Weights of a small GPT-style language model, trained from scratch on English Wikipedia.
Architecture: LayerNorm after each residual sum, learned positions, biases, tied embeddings.
Training: a variant of SOAP for these matrices, 907M tokens.
Each number is 128 + 24 x the weight over its row's rms, rounded and kept within 0 to 255. Layers, rows and columns count from 0. The size above them is the row's rms in percent of the matrix's.

# layer 2 attention key, 320x320, rms 0.0592, rows 193-255, columns 224-255
size [ 93  90  89  88  89  86  87  89  85  90  81  83  90  86  89  86  84  83  91  86  87  78  94  87  95  86  85  84  82  88  90  79  79  70  79  80  76  75  69  76  73  75  76  77  74  71  77  75  73  77  79  77  79  80  75  72  74  77  77  72  79  80  73]
[[105 160 132 152 110 143 151 113 115 177 145 156 109 156 165 141  93 123 110  96  78 104 103 147 125 104  70  90 133  82 131 147]
 [125 108  68 160 124 143 124 113 147 113 111 106 147 123 148  98 129 126  61  89 168 156 115  98  73 110  84 123 128 156 172 107]
 [126 113  81 113 111 117 127 125 139 127 118 128 156  90 134 148 124 110 137 121 127 127  98 130 166 191 152  95 144 164 144 113]
 [141  91 134 128  98 116 119 138 128  70 132 112 160  89 105 127 162  76  74 105 121 119 161 180 108  96 172  94 114 111 130 117]
 [ 54 147 126 110 126 157 118  76 128 162 116 137 104 153 140 119 119 153 134  99 126 119 121 122 158 118 137 118 141 107 127 119]
 [167 131 122 150 110 155 131 112 145 111 124 104 107  88  91  92 125 189 130 103 118 102 123 110 107 125 164 162 139 139 127 167]
 [138 139 105 140 133 102 114 134  93 141  97 129 110 143 132 123 126 107 124 141 141 152 149 112 111 160 184 139 107 118 136 117]
 [ 85  79 107 112 147 125 157 125 138 134 107 148  88 134 133 151 131 138 121 130 125 162 123 143 126 132  94 125  83 132 122 136]
 [112 140 128 132 133 117 121 120 152 121 148  94 176 140 196 115 142 108 139 110 109 163 159 112  92 127 105 160 127 155 156 137]
 [117 116 137 117 126 175 122 134  62 127 123 130  94 105 121 121 103 141 122 194 165 107 140 131 122 125 132 141  95 105  95 121]
 [117 143 144  95  94 110 126 118 126 119 174 142 143 115 112 160 141 139 129 102 110 113 143 101 131  78 120 120 149 169 153  85]
 [144  85 127 128 152 101 129  82 133 134 137 121 148 174 125 129  67 112 132 143 121 117 148 150 132 157 114 137 113  75 116 137]
 [ 80 159  84 154 108 112 153 110 154 124 159 156  98  99 127 132 133 162 140 106 148 150 111 172 112 123 121 112 118 125 127 115]
 [ 88 113 126  94 119 170 118 147 131 121 118 131  95 108 134 106 129 146 136 123 149 120  89  74 128 142 124 184 134 115 136  97]
 [150 115 144 148 105 117 110 130 138 105 112 133 126 156 129 132 142 130 126  91 165  80 149 148 114 102 172 113 148 153 161 132]
 [153 103 126 130 158  99 131 122 136 127 126 108 117 160 130 163 170  79 122 136  76 115 128 123 100 100 163 111 188 138 135 178]
 [152 127 156 146 134 129 141  82 130 103 136 125  94 146 108 123 120 108  89 162 146 188 134 163 113 134 132 148 159 146 186 168]
 [124 113 148 118 152 129 145 149 168 129 139 149 147 132 201 138 143 125 103  88 139  69 118 146 122  96 154 106 169  90 149  95]
 [134 154  85 129 111 134 137 117 142 117 161 168 121  97 107 144 126 207 132 110 145 145 169 138 140 109 130 165 110  98 129  77]
 [106 107 146  83  78 105 130 110 102 127 143 111 139 160 111 140 131 136  61 111 158 130 124 148 143 106 121 124 164 141  73 109]
 [133  81 126 124 168 134 172 138 139 146  98 159 179 122 144 115 117 135 126 135 126 113  91 141 139 118 127  94  97 130 152 128]
 [110  99 107 163 206 130 195 112 114 136 146 124 108 133 142 141 126 142 130 149 166 167  90 123 119 142 136 132 149 188 124 150]
 [132 127 126 177 130 108 124 198 123 120 108 169 132 115 139 117 174 129 171 103 114  95 116 138 103 131 123 113 128 116 142 108]
 [155  95 109 113 116 148 122 102 142 112 126 143 116  70 139 110 113 136 140 151 126  99 100 132  88 143 141 122 161 117 145 111]
 [140  88 106 104 104 133 149 137 157  89 101 131 141 131 159 168 112 149 118 147 103 160 171 119  98 133 128 129 105 107 121 191]
 [118 175 127 119 127 136 157 144 119 129 129 131 114 144 148 110 167 150 151 134 151 156 189  73 125 126 137 123  95 171 120 107]
 [ 95 131 146 130 146 158  98 152 115 106 167 138 132 123 124 131 164 128 156  87 157 122 135 114 156 114 143 142  93 114  87  64]
 [128 115 169 106  92 118 122 129 123 138 100 108 146  81 148 108 100 133 100 151 125 125 106 126 159 152 121 109 103 131 145  83]
 [137 133 123  88  89 127  77 157  97 156 117 126 120  97 166 118 120 114 141 128 135 131 126 142  95 107 125 108 129  95 134 116]
 [116 136 129 141 107 168 158 140 143 108 181 118 145 117  96 122 100 140  79 106 158 151 147 129 105 149 131 140 115 128 147 155]
 [ 91 110 119 125 110 138 139 104  94 159  95 139 122 116  78 109 135 131 133 156 151 147 118 113 103 127 149 163  80 126 119 145]
 [149 164 107 140 112 159 162 146 137 142  86 136 137 111 121 134 148 143 154 115 159 144 143 129 132 117 143 152 140 147 107 124]
 [120 139 115 207 165 128 149 145 151 120 141 150 128 122 139 137 115 149 154  91 106 162 118 138  96 135 107 137 101 122 137 136]
 [136 124 108 149 143 152 103 125 124 118 152  98  74 142 128 126 117 104 122 119 125  96  94  95 114 140 163 119 100 130 108 113]
 [101 135 134 181 134  97 175 151  97 125 144 152 114 144 115 144 124 157 135 131 121 128  58 135 122 102  57 149 106 121 139 108]
 [141 116 123 115 114 157 148 153  96 162 104 148 110 129 127 162 161 102 146 122 177 146 103 107  93 130 140 107 174  67 162 111]
 [133 131  98 132 154 134 133 149 116 143 127 140 153 116 168 124 123  49 133 130 124 137 114 138 136 110 119  89 106 127 125  96]
 [140  97 174 122 146 178  99 137 123 115 121 128 128 149  83 128 114 116 132  89 174 138 184  97 142 157 134 107 138 104 134  79]
 [139 109 125 125 152 144 156  92 102 117 145 163 118 129 139 134 152 111 106 116 162 145 104 178 122 178 148 175 124 137 137 135]
 [155 110 136 119 141 158 131 120  99 142 135  82 152 158 137 131 115 117  84  86 134 106 162 114 112 126 152 156 132  89 123 154]
 [158 152 136 121 148 116  99 141 162 110 122 145 142 119 155 129  99 114 158 129 146  99 140 139 123 132 154  93 120 156 135 125]
 [179 110 166 106 161 165  74  67  98 151 141 111 141 105 129 122 113  80 137 120 116 103 135 151 137 141 131 120 124 134 125 133]
 [141 155 136 118 106 146 143 144 149 104 142 165 147  81 149 117 124 121 122 153 104 110 126 130 144 122 160 143 104 135 149  81]
 [133 115 113 125 117  87 107 114 155 168 135  77 120 128 111 131 105 111 135 119 119 130 127 151 130 131 128 145  96 135 113 117]
 [113 156 126 138 117 175 135  98 101 122 137 184  78 147 143 142 102  82 133 171 167 122 141 127 130 123 107 169 136  93 101 142]
 [103 128  78 116 125 143 102 149 130 119 142 134 149 124  96 126  91 139 141 121 120 127 216 107 139 141 121 206  85 136 117  83]
 [125 107 137 128 150 111 123 148 154  79  86 161 138 128 131 121 131 136 139 189 166 105 136  93 102 129 116 186 107 148 124 105]
 [125 127 147 187 143 107 191 122 129 156 119  96 121 142 141 112 157 126 121 116 142 134 131 147 112 120 108 127 140 157 101 128]
 [155 126 105 137 128 120 143 153  73 111 129  96 133 180 118 115 138 112 133 128 139 138 168 150 129 121 132 131 131 124  96 136]
 [ 95 152 134 143 118 109 152 126 119 125 123 102 132 147 161 101 146  98 102 117 147 122 136 139  78 116 124 161 115 163 105 124]
 [128 115 127 117 102 122 160 156 162 150 165 166 139 128 143 124 148 103 130 151 158 124 168 119 122  85 108  92 104 112 121 143]
 [116 131 140 125 101 206 104 140  89 140 139 113  98  95 127 154  85 108 159 123 124 101 103 153 139 128 129 130 118 116 141 105]
 [134 129 119 133 139 139  99 121 115 137 158 143 130 149 127 134  95 147 158 122 101 130 115 117 117 138 112 121 116 158 157 161]
 [162 102 134 127 161 134 117 109 132  96  93  96 162 138 135 146 160 156 124 110 128  99 135 155  91 105 119  89  99 130 148 114]
 [118 105 103 153 147 132 147 151 149 158 150 122 147 153  83 127 147 137 113 156 102 123  97 100 132  96 116 166  95 130 102  82]
 [ 75 178 145 115 137 133 128 112 130 137 105 151 133 121 122 129 146 112 155  98 114  96 150 128 112 136 101 145 132 131 139  95]
 [123 114 108 130 107 105 141 157 135 106 120 107 101 224 131 122 121 131 121 129 161 114 159 140 160 125 116 138 101 173  98 152]
 [113 135 116 113 114 171 130  99 184  90 138  81 109 131 101 155 110 138 111 134 127 104  88 113 143 188 123  99  90 158 142 120]
 [126 171 108 131 135 131 163 124 154 140 146 134 118 139 114 136 116 152 131 156 132 172 103 177 134 151 136 126  98 137  98 102]
 [107 146 151 139  99 138 138 132 107 127 131 129 163 100  81 169 156 130 118  93  70 133 167 127 141  87 128 107 100 123 133 119]
 [115 113 123 111 131 133 146 186 176 129 118 177 156 129 102 130 173  89 125 139 135 128 122 183 111 146 122 128  99 118 110 134]
 [ 99 144 120  59  96 140 135  99 120 158  74 116 134 114 120 132 126  98  87 158 135  91 102 130 108 146  80 134 152 139 152 137]
 [147 109 149 127 107 136 151 144 157 158  83 168 115 131 133 159 102 138 113 140 141 148 104 167 137 131 160 121 124 111 119 162]]
# layer 2 attention query, 320x320, rms 0.0603, rows 194-255, columns 224-255
size [102  97 101  94 100  97  96  99 102 100  91 105  93  97  96  95  98  98  94  99  94 101 104 103  91  97  96  94  94  93  87  87  84  92  89  89  85  83  86  85  86  86  98  81  84  89  88  84  86  92  84  85  93  89  86  83  85  92  83  92  83  88]
[[133 102 135 122 103 122 138 118 124 163 112 178 109 135 149 148 127 158 166  98 119 112 144 134 164 120 195 130 129  66  97 121]
 [106 104 148 159 123 119 111 130  98 132 129 132  96 127 117 122 156 135 109 114 156 134 181 123  94 129  94 103 133 134  94 144]
 [119 170 155 121 132 124 122 145 105 162 133 155 114 110 111 143  59 149 159 171  80 176 117 104 129 163 141 162 160 116 136 134]
 [122 113 133 130 136 133 145 151 139  90 115 100 128 113 126 138 122 115 104 113  87 133 142 155 115 114 114 110  82  99 141 124]
 [149  85 108 102 132 206 122 103 134 138 132 139 196 141 161 126  94 118 113 127 147 122 129 132 140 113 124 122 124 133 124 125]
 [106 111 158 148  97 135 136 105 115 147 155 156 117 112 112 136 128 160 127 141 115 146 105 123 131 147 144 145 158 137 114 146]
 [156 140 178 172 109 128 175 117 130 126 160 142 125 153 156  98 124 105 139 138 133 105 106 147 132 119 148 174 127 137 116 136]
 [111 128 142 142 105 159 108 164 105 123  99 124  72 150 127 140  94 146 132 120 145 112 143 144 124  83 132 157 123 114 122 154]
 [166 133 148 136 126 107 148 149 132 168 158 126 191 117 161 126 147 130 141 105 143 131 133 116 140 105 121 145  97 125 121 176]
 [139 144 123  97 138 122 156 134 107 126  93 118  83 122 121 147 146 116 102 164 123 106 139 140 149 185 127 134 155 119 122 159]
 [136 163 120 134 112  69 112 116 125 127 136 115 117 134 165 156 146  97 147 124 102 113 102 127 128 111 129 129 155 194 158  87]
 [136 124 165 133 133 130 117 134 133 156 143  56 125 144 127 141 112 116 106 146 123 126 133 128 116 114 127 126 139 150 114  88]
 [148 140 142 137 113 144 126 159 124 130 143 118 120 104 167 129 130 152 111 115 149 113 144 182 135 133 142 117 150 137 114 141]
 [112 112 134 105  87 162 138 127 134 164 111 139 116 127 166 143  95 127 118 143 131 170 126 158 156 174 122 114 122 111 145 115]
 [119 110 132 121 123 123 112 116 120 127 125 180 150  97 111 110 115 116 164  94 137 132  98 123 139 144 122 116  87 127 146 126]
 [129  97 121 105 129 186  99 137 180  95 113 160 171 105 123 140  90 104 122 142  74  79 124  88 133 142 144 132 154 130 103 128]
 [129 131 110 130  80 109 113 116  73 123 151 102 141 169  99 145 157 128 149 129 114 131 157 121 134 150 122 156  81 118 164 116]
 [128 126 160 132 107 187 119 146  87 126 139  87 162 142 135 149 123  79 105 115 105  96  68 135 126 123 141 137 185 139 128 134]
 [134 165 138 163 154 151 127 160 123 118 117 107 148 133 141 127 133 102 181 119  74 129 131 149 146 124 145 110 105 137 143 141]
 [112 154 120  97 149 114  93 120 102 121 139  98 118 143 131 134 141 134 130 125 132 125 158 144 153 141 125 144 165 100 113  83]
 [ 89 121 166 124 123 131 100 131 149 140 118 121 151 173 115 141 141 100 132 110 159  75 112 104 145 106  63 147 138 130 134 136]
 [120 117 157  97 110 159 162 114 169 126 123  79 121 151 147 125 124 123 157 169 151 133 133 116 157  97 167 158  85 105  97 170]
 [118 147 133 158  91 105 125 119 148 110 200 135 160 172  85 141 122 139 111 157 117 127 154 137 156 112  89 114 147 154  97 136]
 [123 166 152 136 187 171 120 116 129 189 121 144 114 159 120 128 123 130 136 116 106 136 119 134 156 137 167 122 126 122 127 114]
 [133 103 156 141 162  89 102 126 119 148 136 114 195 132 141 138 138 143 124 163 111 128 109 166 115 166 135 152 146 118 103 134]
 [144 166 114 110 127 152 147 115 132 157 123 118  71 162 142 129 112 127 125 150 110 135 150 153 114 112 116 101 164 174 124 114]
 [139 175 110 145 143 103 128 129 118 102 146 128 117  98 141 116 139 118 151  87 136  61 164 118 146  64 102 121  82 143 133 154]
 [131 138 104 173 180 108 131 163 124 110 123 143 113 171 148 168 108 158 140 156 120  97 126 112 169 135 136 125 131 124 131 144]
 [ 98 158 114 133 165 153 130 150 153 132  78 144 102 157 144 151 181 155 161 122  75 109 100 128 124 130  92 115 166 138 142 100]
 [123 117 148  83 147 111  99 136 162 130 138 135  98 134 148 133  93 121 157 127 136 110 113 130 143 136  85 127 114 146 137  84]
 [130  95 152 138 119  73 139 162  95 155  99 152 101 128 119 130 147 131 115 124 139 132  89 102 128 119 130 112 120 198 194  89]
 [100 128  96  57 115 130 125 114 121  93  90 128 185 145 109 153 107 130 113 131 109  93 116 146 118 116  83  83 156 120 135 136]
 [135 125 102 132 140 136 155 121 137  78  99 116 146 136 144 144 123 108 112 151 127 138 111 120 101 178 121 192 182 101 113 157]
 [117 123 111 135 122 122 115 149 155 116 102  80 150  90 122  99 179  95 125 140 158 137 125 127 112 133 145 104 150  97 162 156]
 [140 142 112 119 154  95 142 127 135 159 173 119  73 109 141 120 123 124 135 139 101 141 117 119 126 142 147 143 164 100 123 133]
 [ 60 102 150 120 120 141 157 187 121 164 125 136 125 125 146 114 102 197 120 126 131  94 145 106 128 111 155  88 152 118  86 152]
 [143 137  96 126 108 171  88 145 123 162 117 187 103 126 151 118 121 149 138 106 129 110 121 124 101 145 121  72 174 107 152 124]
 [ 97 130 142 131 146 140 133 162 123 141 127 144 122 125 108  99 112 175 148  95 103 132 186 100 126 133  91 152 146  94 102 109]
 [ 70 130 147 115 105 109 165 136 102 112 102 175  85 101 106 109 155 138 137 135 106 140 106  90 135 138 113 174 128 148 130  84]
 [111 113 125 146  90 141  99 137 107 134 114 153 145 175 120 154 151 140 187 142 109 147 103 113  96 140 103 155 109  84 102 111]
 [ 98 106 129 131 133 182 134 121 139 106 114 122 135 115 101 128 185 161 129 122 120 111 121 128 115 154 127 146 149 122 103 161]
 [134 115 122  77 127 138 110 132 140 185 137 124 136 115 127 111 124 141 154 126 117 124 143 113 130 140 105 118 123 144 118 124]
 [163 115 155  97 119 137 117 103  86 111 133 146 110 142 121 112 145 123 117 112 108 108 143 114 126 108 161 119 134 118 139 118]
 [ 96 162 150 125 126 153  62 129 154 129 108 129 166  98 127  96 131 158 124 125  94 165 131 127 108 163  94 143 127 135 151 113]
 [ 99 132 118 118 171 134 111 132 132 117 112 112 184 124 147 153 107 128 133 112 117 116  50 154 114 112  97 136 123 137  88 131]
 [140 107 125  97 133 132 143 134 102 176 153  91 102 158 112 114 149 135 154 102 117 122 134 121 100 122 157 139 138 132  89 142]
 [138 124 131 169 133 107  72 135 158  98 137  92 132 104 120 103 109 148 110 110 122 127 158 130 120 116 101 141 107  81  81 111]
 [148 116 148 134 126 104 140 159 110 136 127 131  97 118 141 124 106 121 131 164 131 124 129 158 126  90 112 102 152 185 137 101]
 [ 88 122 144 128 120 122 146 137 161 137 108 136 150 121 136 119 126  92 126  96  91  91 118 101 146 113 136 125 147 143  96 109]
 [177 128 153 133 128 109 147 149 157 174  81  86 143 144 161  97 144 143 114 127  99 123 139 160 132 166 110 148 116 125 149 130]
 [148 108 142 129 153  71  79 130 160 144 178 121 141 126 143 150 121 128 147 108 128 159 134  98 108 131 114 133 122 130  93 105]
 [164 114 116 111 141 122  89 109 187 180 113 171 107  58 118 172 110 141 110 150 187 102 156 153 119  80 149 115 126 171 158 120]
 [103 193 156 113 119 153 117 132  99  74 127 154  72 155 124 156 116  94 131 122  89  73 156 162 137 169 150 142 125 122 130 136]
 [157 120 155  92 125 160 123 108 122 120 132  81 106 149 133 105  93 139 141  98  92 135 171 137 141  96 131 162 115 109 173 156]
 [108 115 144 149 150 117 137 143 161 108 141 131 144 128 120 123  97  86 111 112 111 127 137 145 116 113 112 128 127 100 163 137]
 [145 165 127  88 127 138 137 130 105  91 137 147 174  87 131 139 190  98 113 143  89 143 148 155 115 118 124 152  93 141 121 106]
 [121 158 118 134 168 109 161 123  80  61 143 168 174 100 135 106 121  56 131  94 140 135 143 152 134  85 137 118  83 138 145 132]
 [132 156 135 126  88 140 130 103 179 142 136 119 141 116  86 131 110 107 154 117 110 129 145 104 127 157 114 124 112 137 127 186]
 [121  94 153  92 131  93 154 135  96 145 147 102 103 124 143 107 112 111 120 129 132 134 118 106 108 113 163 149 129 149 109 142]
 [104 124 133 109 165  97 117 146  92 120 100 160  80 129 132  95 111  93 140 123 113 178 157 102  93 147 118 142 139 119 126 154]
 [144 128 126 151 121 106  81 106 134 107 190 130 142  98 166 125 124 116 136 126 146 159 127  95 129 145 185  91 145 123 177 106]
 [127 156 119 126 113  97 119  58 117 130  99 105  95 132 124 101 124 150 115 120 108 145 122 125 143 125 113 153 117 136 107 113]]
# layer 2 attention value, 320x320, rms 0.0472, rows 192-229, columns 224-255
size [ 72  69  76  76  80  71  86  71  83  80  76  73  89  75  88  79  81  83  83  79  81  80  87  80  83  81  81  77  75  71  79  74  79  81  81  78  87  74]
[[132 121 130 124 118  94 170 122 126 166 157 138  85 122 104 138 100 118 155 107 159 151 133 146 145 152 118 146 153  82 124 138]
 [100 128 173  98 182 134 161 157  98 149 151 136  74 134  99 125 144 139  92 134 142 132 163 137 125 108 151 132 102 122 109 109]
 [102 104 105 166 115 104  89 144 142 150 176 116  98  90 159 139  92 179 157 121  97 125 115 140 144 164 121 143 130 161 164 146]
 [162 130 118 114 170 137 141 145 144 116 107 115  86 125 135 164 106 162 131 141 133 118 103 141 142 133 149 148 143 119 100 133]
 [168 107 123 146 141  67 124 115 144 121 154 122 127 135 121  99 118 135 129 127  85 115  98 119 146 135 146 179 193  98 116  90]
 [158 129 135  86 103 121 108 109 151 125 154 135 184 129 109 124 125 125 116 134 173 141 133 150 122 142 143 120 135 143 117 135]
 [138 102 102 160 153 134 147 157 104 134 126 134  82 143 122 124 138 163 138 167 109 147 161 176 139 119 126 142 128 106 185 143]
 [179 105 155 107 142 119 146 110 135  85  87 120 149 164 132 129 126 114 101 117 139 121 166 117 110 155 164 136 126 138 113 163]
 [118 119 125 127 126 108 103 167 104 111 181  87 147 125 120 143 105 155  56  79 116 101 107  76 116  92 149  83 124 130  86 124]
 [138 141 135 123 121 160 103 161 104  96 155  98 115 175 111 129 118 127  74 131 141 103 106 138 116 164 119  94 118 110 150 104]
 [131 148 137 173 157 114  87 117  87 148 121 134 124  98 166 102  92  96 122 158 122 183 109  98 113 168 168 140 128 184 147 141]
 [160 122 152 148 169 123 145  96 126 144 149 149 121 128 109 113 153 137 152 109 127 142 110 115  95 108 144 123 192 121 113 164]
 [137 165 168 124 110 120 106 145 153  84 126 100 173 128 151 104  95 100 119 136 105 109 160 117 143 144  76 122  76 128  78 139]
 [143 137 105 155 155 109 159 161 101 118 127 107 126 125 169 121 118 167 116 104 166 125 101 129  92 137 153 114 119 101 139 117]
 [ 96 114 134 134 119 136 145 127 108 116 169 135  70  99 161 133 149 179 175 144 121 117 127 163 133  76  79 170 105 132 134 128]
 [163 105  89 141 105  98 108  90 120 124 116 134 111 137 141 118 139 106 148 126 117 149  93 133 113  97 138 129 122 138 170 100]
 [ 90 144 135 119  97 117 125  95 114 172 128 108 120 127 148 113 120 123 142 151 134 147  92 125  97 162  97 121 109 138 120 115]
 [111 117 140 105 130 166 126 134 135 103 141 143 130 107  89 156 134 136 128 177  97 148 129 151 138 132  95 140 121 149 145  85]
 [147 121 147 121 138 173  84 114  87 164 101  92 120 163 140 124 174 128 136 121 136 117 124 156 106 152 127 136 104 109 125 121]
 [171 114 136 177 105  99 142 110 120 107 165 109 149 128 117 131 117 102 153 119 122 161 167 142  98 154 129 146 160  62 134 122]
 [137 114 129 103 112 157 133 113 120 111 111 131 125 169 151 149  92 133  87 126 131 130 116 153 108 175 132 125 146 143 138  88]
 [133 140 158 142 140 137 124 114 120 162 134 125 164 134 124 120 129 183 150 110 142 127 154 169 153 140 152 124  87 115  99  88]
 [120 123 134 124 135 114  94 117 161 160 112 120 122 132 147 164 136 146 163 121 162 124 155 140  84 159 109 102 102  95  96 114]
 [143 125 137 145 118 106 140 141 156 122 136 161 174 158 141 179 118 125 127  97 123 112 105  71  98 142 125 145 161 115 116 120]
 [130 137 162 134 145 146 170 142 186 118  74 123 108 120 161 133 132  99 163 104  88 131 130 156 148 161 120 105 113 109  95 136]
 [100 140 113 125 180 123 147  96 138 149 134 143 130 143 154 102 148 155 102 126 102 100 122 101 127 121 125 107 134 132 122  81]
 [138 107 153 145 133 101  90  91  84 135 153 143 196 158 124 137 129 117 106 126 110 120  96 115 157 109  97  89 120 106 133 135]
 [127 128 100 122 154 129 163 125 132 153 131 152 109 131 119 107 161 108 164 138 111 139 109 146 131 119 122 109  97 148 127 145]
 [141 149 120 113 129 154 140 128 137 155 110 132 173 159 162 111  74 124 135 132  69 130 163 149 115 121 113 111 124  94 150 132]
 [146 127 145 128 124 115 113 129 129  99 124 103 151 113 115  98 116 148 104 102 110  91 172 137 131  99 127 123 132 140  94 141]
 [112  97 123 157 113 135 155 107 114 164 127 114  98 150  92 112 101 109 129 152  87 115 136 106 123  66 125 135 169 124 126 136]
 [102  91 128 151 162 104 137 115 115  82 131 126 122 145 105 111  99 144 152 124 132 142 116 117 134 114 120 119 130 147 172 137]
 [101 170 121 122  94 114 110 108 139 181 126 155 133  79 142 114 156  79 140 124  97 160 147 142 113 148 105 114  98 134 140 119]
 [149 108 159 122 130 140 122 111 147  81 130 129 129 129 136  97 131 138 135 127 132 102 126 139 158  73 117 137 162 128 155 169]
 [148 120 150 110 130 148 130 122 118 175 106 125 118 103 156 150 137  97 117 117 103 109 123 134  97  83 136 113 121 108 121 171]
 [111 166 135 161 121 113 123 124  89  99 106 136 146 132 110  91 157 121  82 169 141 118 102 126 132 143 114 131 110 132 164 110]
 [147  61 146 121 118 134 158 158 112 117 142 101 106 120 133 135 132 137 138  97 125 150  99  95 127 121 133 124 185 151 127 120]
 [127  92 142 114 102 113 171 125 122  99 112 101 140 122 132  96 135 127 107  86 108 126 125 132 120 137 173 138  70  73 105 124]]
# layer 2 attention output (transposed), 320x320, rms 0.0427, rows 192-228, columns 224-255
size [ 93  85  89  86  87  85 102  82  85  87  89  85  96  87 100  86  97  93  93  86 100  91 102  92  99  88  87  94  82  79  84  93  97 100 101  89 107]
[[127  88 114 150 142 132 133 112 111 189 153  75 174 191 147 134 107 153 159 118 127 106  90 144 108 140 136 108 129 114 108 143]
 [124 156 120 122 126 114 145 133 112 146 112  97 135 103 132 135 114  97 207 126 131  92 103 139 151 139 120 128 134 134 118 123]
 [119 111 125 114 115 121 131 116  91 171  74  96 149 115 120 133 165 104 140 140 144  74 115 103 109 122  70 191  93 135 128  95]
 [ 92 126 134 112  88  81 145 118  91 136 111 105 136  88 105 102 140  77 133 162  91 128 109 128 129 112 123  80 128 160  99  97]
 [139 131 111 129  79 137 103  78 105 188 156 137 118 130 141 156 141 138 120 118 136 137  97 129 114 131 113 139 111 104  96 151]
 [134 176 136  90 110 122 108 139 158 121  97 131 129 139 104 146 152 106 131 120 144 137  81 105  97 119 116 173 115  96 116 146]
 [120 135 134 148 178 154 116 111 121 111 128 140 158 163 123 160  73 127 136 125 165 109 121 140  77 158 105 116 110 105 129 135]
 [135 137 160 139 149 153  97 120 106 108 162  91 108  83 123 113 136 134 108 113  92 125 117 114 163 111 131 131 135 111 118 130]
 [103 131 113 163 112 107 138 130 112 144 139 122 110 130 130 117 150  92 130 149 170 164 152 154 133 173 113 144 136 115 129 122]
 [121 130 137 152  79 123  90 133 189 108 114  99  84  68 112 117 165 152 194 138 115 146 182 129 159 120 151  82 123 166 154 128]
 [164  84 146 118 137 125 126 123 158 110 127 138 141 162 122 133 131 132 130 133 144 108 148 149 147 103  93 138 131 138 137 117]
 [101 141  91 107 132 138 175  92  76 108 125 149 106 146 139 123 112 157 123 126 153 104 122 101 120 136 154 107 117 127 143 129]
 [200 157 119 131 153 140 108 141 111 138  69 153 144 160 130 157 159 139 140 150 153 135 151 118 107 114 139 127 146 155 104 133]
 [100 124 113 153 158 125 113 119 177 136 128 144 136 158 145 134 131 118 150 147 140 156 151 140 113 119 101 162 141 129 107  78]
 [111  96 135 129 142 117 138 126 128 150 106 104 146 153 123 131 159 122 131 136 164 130  83 150 147 155 124 146 136  86 140 162]
 [127 102  97 119 122 109  86 152 167 129  85 165 126 147 135 116 135 168 116  98 146 143  86 149 127 114  91 122  83 117 112 120]
 [156  89 117 140 130 129 117 149 130 114 125 116  91 124 129 102 124  88 138 112 144 143 168 105 137 167 101 111 158  92 107 162]
 [160 140  97 132 156 115 164 124 102  91 103 114 129 140 109  95 120 129  88 112 127 158  62 112 137 121  84 142 154 116 144 145]
 [144 121  79 134 121  85 105 115 130  77 183  83 140 110  81 126  96 139 141 117 120 138 134  98 157 105 139 171 204 121 102 135]
 [128 126 148 137 114 158 133 127 100  92  93 122 144 109 152 148 145 120 147 204 105  77 115 106 124 114 120 118 108 163 106  85]
 [135 134 136 115 114 149 131 150 138 101 121 146 170 146 141 140 130 127 137 178 102 139 164 124 130 152  84 119  89 146 145 127]
 [140 142 102 138 108 160 134 130 127 163  86 121 135 153 125 140 143 148 147  66 166 143 117  92 128 118 171 132 175 128 154 123]
 [122 143 116 105 159 114 136 101 124 141 185 102 147 132 108 140 156 145 153 146  89 115 132 132 130  89 143  98 131 138 145 133]
 [168 178 131 129 108 165 119 107 114 141  77 110 166 128 156 126 187 148 131 154 121 128 146 155 106 127 129  97  97 140 142 127]
 [120 128 161 127 110  96 120 122 106 151 129 125 125 165 131 130  87  92  67 151 129 138 139 149 107 130 155  80 166 139 143 128]
 [ 98 124 146 138 129 135 100 127  91 175 141 150 147 134  98 140 121 195 160 142 125 133 131 161 148 145 140 152 126 127 117 153]
 [122 117  83 108 135 161 101 126 159 114 107 115  99 145 107 108 174 171 173 168  96 143 144 178 112 104 124 110 117 119 145 154]
 [119 100 152 112 134 142 151 104 140 128 131  90 170 137 132 153  89 123 117 110 118 138 108 154 149 184 123 178 121  92 115 136]
 [167 106 147 171 131 127 120 148 158 121 117 152 142 111 122 138 116 132  93 145 103 127 112 162 114 146 120  86 108 163 123 121]
 [144 134 148 171 133 113 121 112 156 128 123 111  90 143 101 113 175 115 127  89 203 151  90 136 138 125 154 176 159 123 147 140]
 [152 137 143 131 161 125 155  99 129 119 122  98 164 133 137 139 154 145 142 147 153 145 161 151 112 137 131 134 118 133 129 139]
 [122 132  88 160 156 151 131 127  93 120 120  99 118  81 110 114 161 136 115 120 131 141 122 161 121 109  71 131 149 115 105 114]
 [111 135 116 128 120 156 146 154  76 130 135 137 116 153 135 112 118 125 118 106 138 105 140 112 140 123 121 120 124 153 100  89]
 [103 145 136 122 123 176 135 144 193  86 142 148 103 121 148 119 151 117 115 148 197 113 123  97 110 138  95 117  95 143 101 151]
 [118 136 137 118 146 125 147 134  95 119 128 161 150 140 121 108 106 103  83 157 139 151 115 139 120 154  75 162 150 171 130 122]
 [189 135 133 135  80  96 139 116 138 129 129 127 134  92 138 141  91 176 116 128 165 155 146 120  95  92 125 127 145 105 133 143]
 [ 98 136 140 140  98  92 120  98 115 155 104 227 132  94 106 113  72 126 130 156 117 131 136 136 117 138 158  95 117 110 174 125]]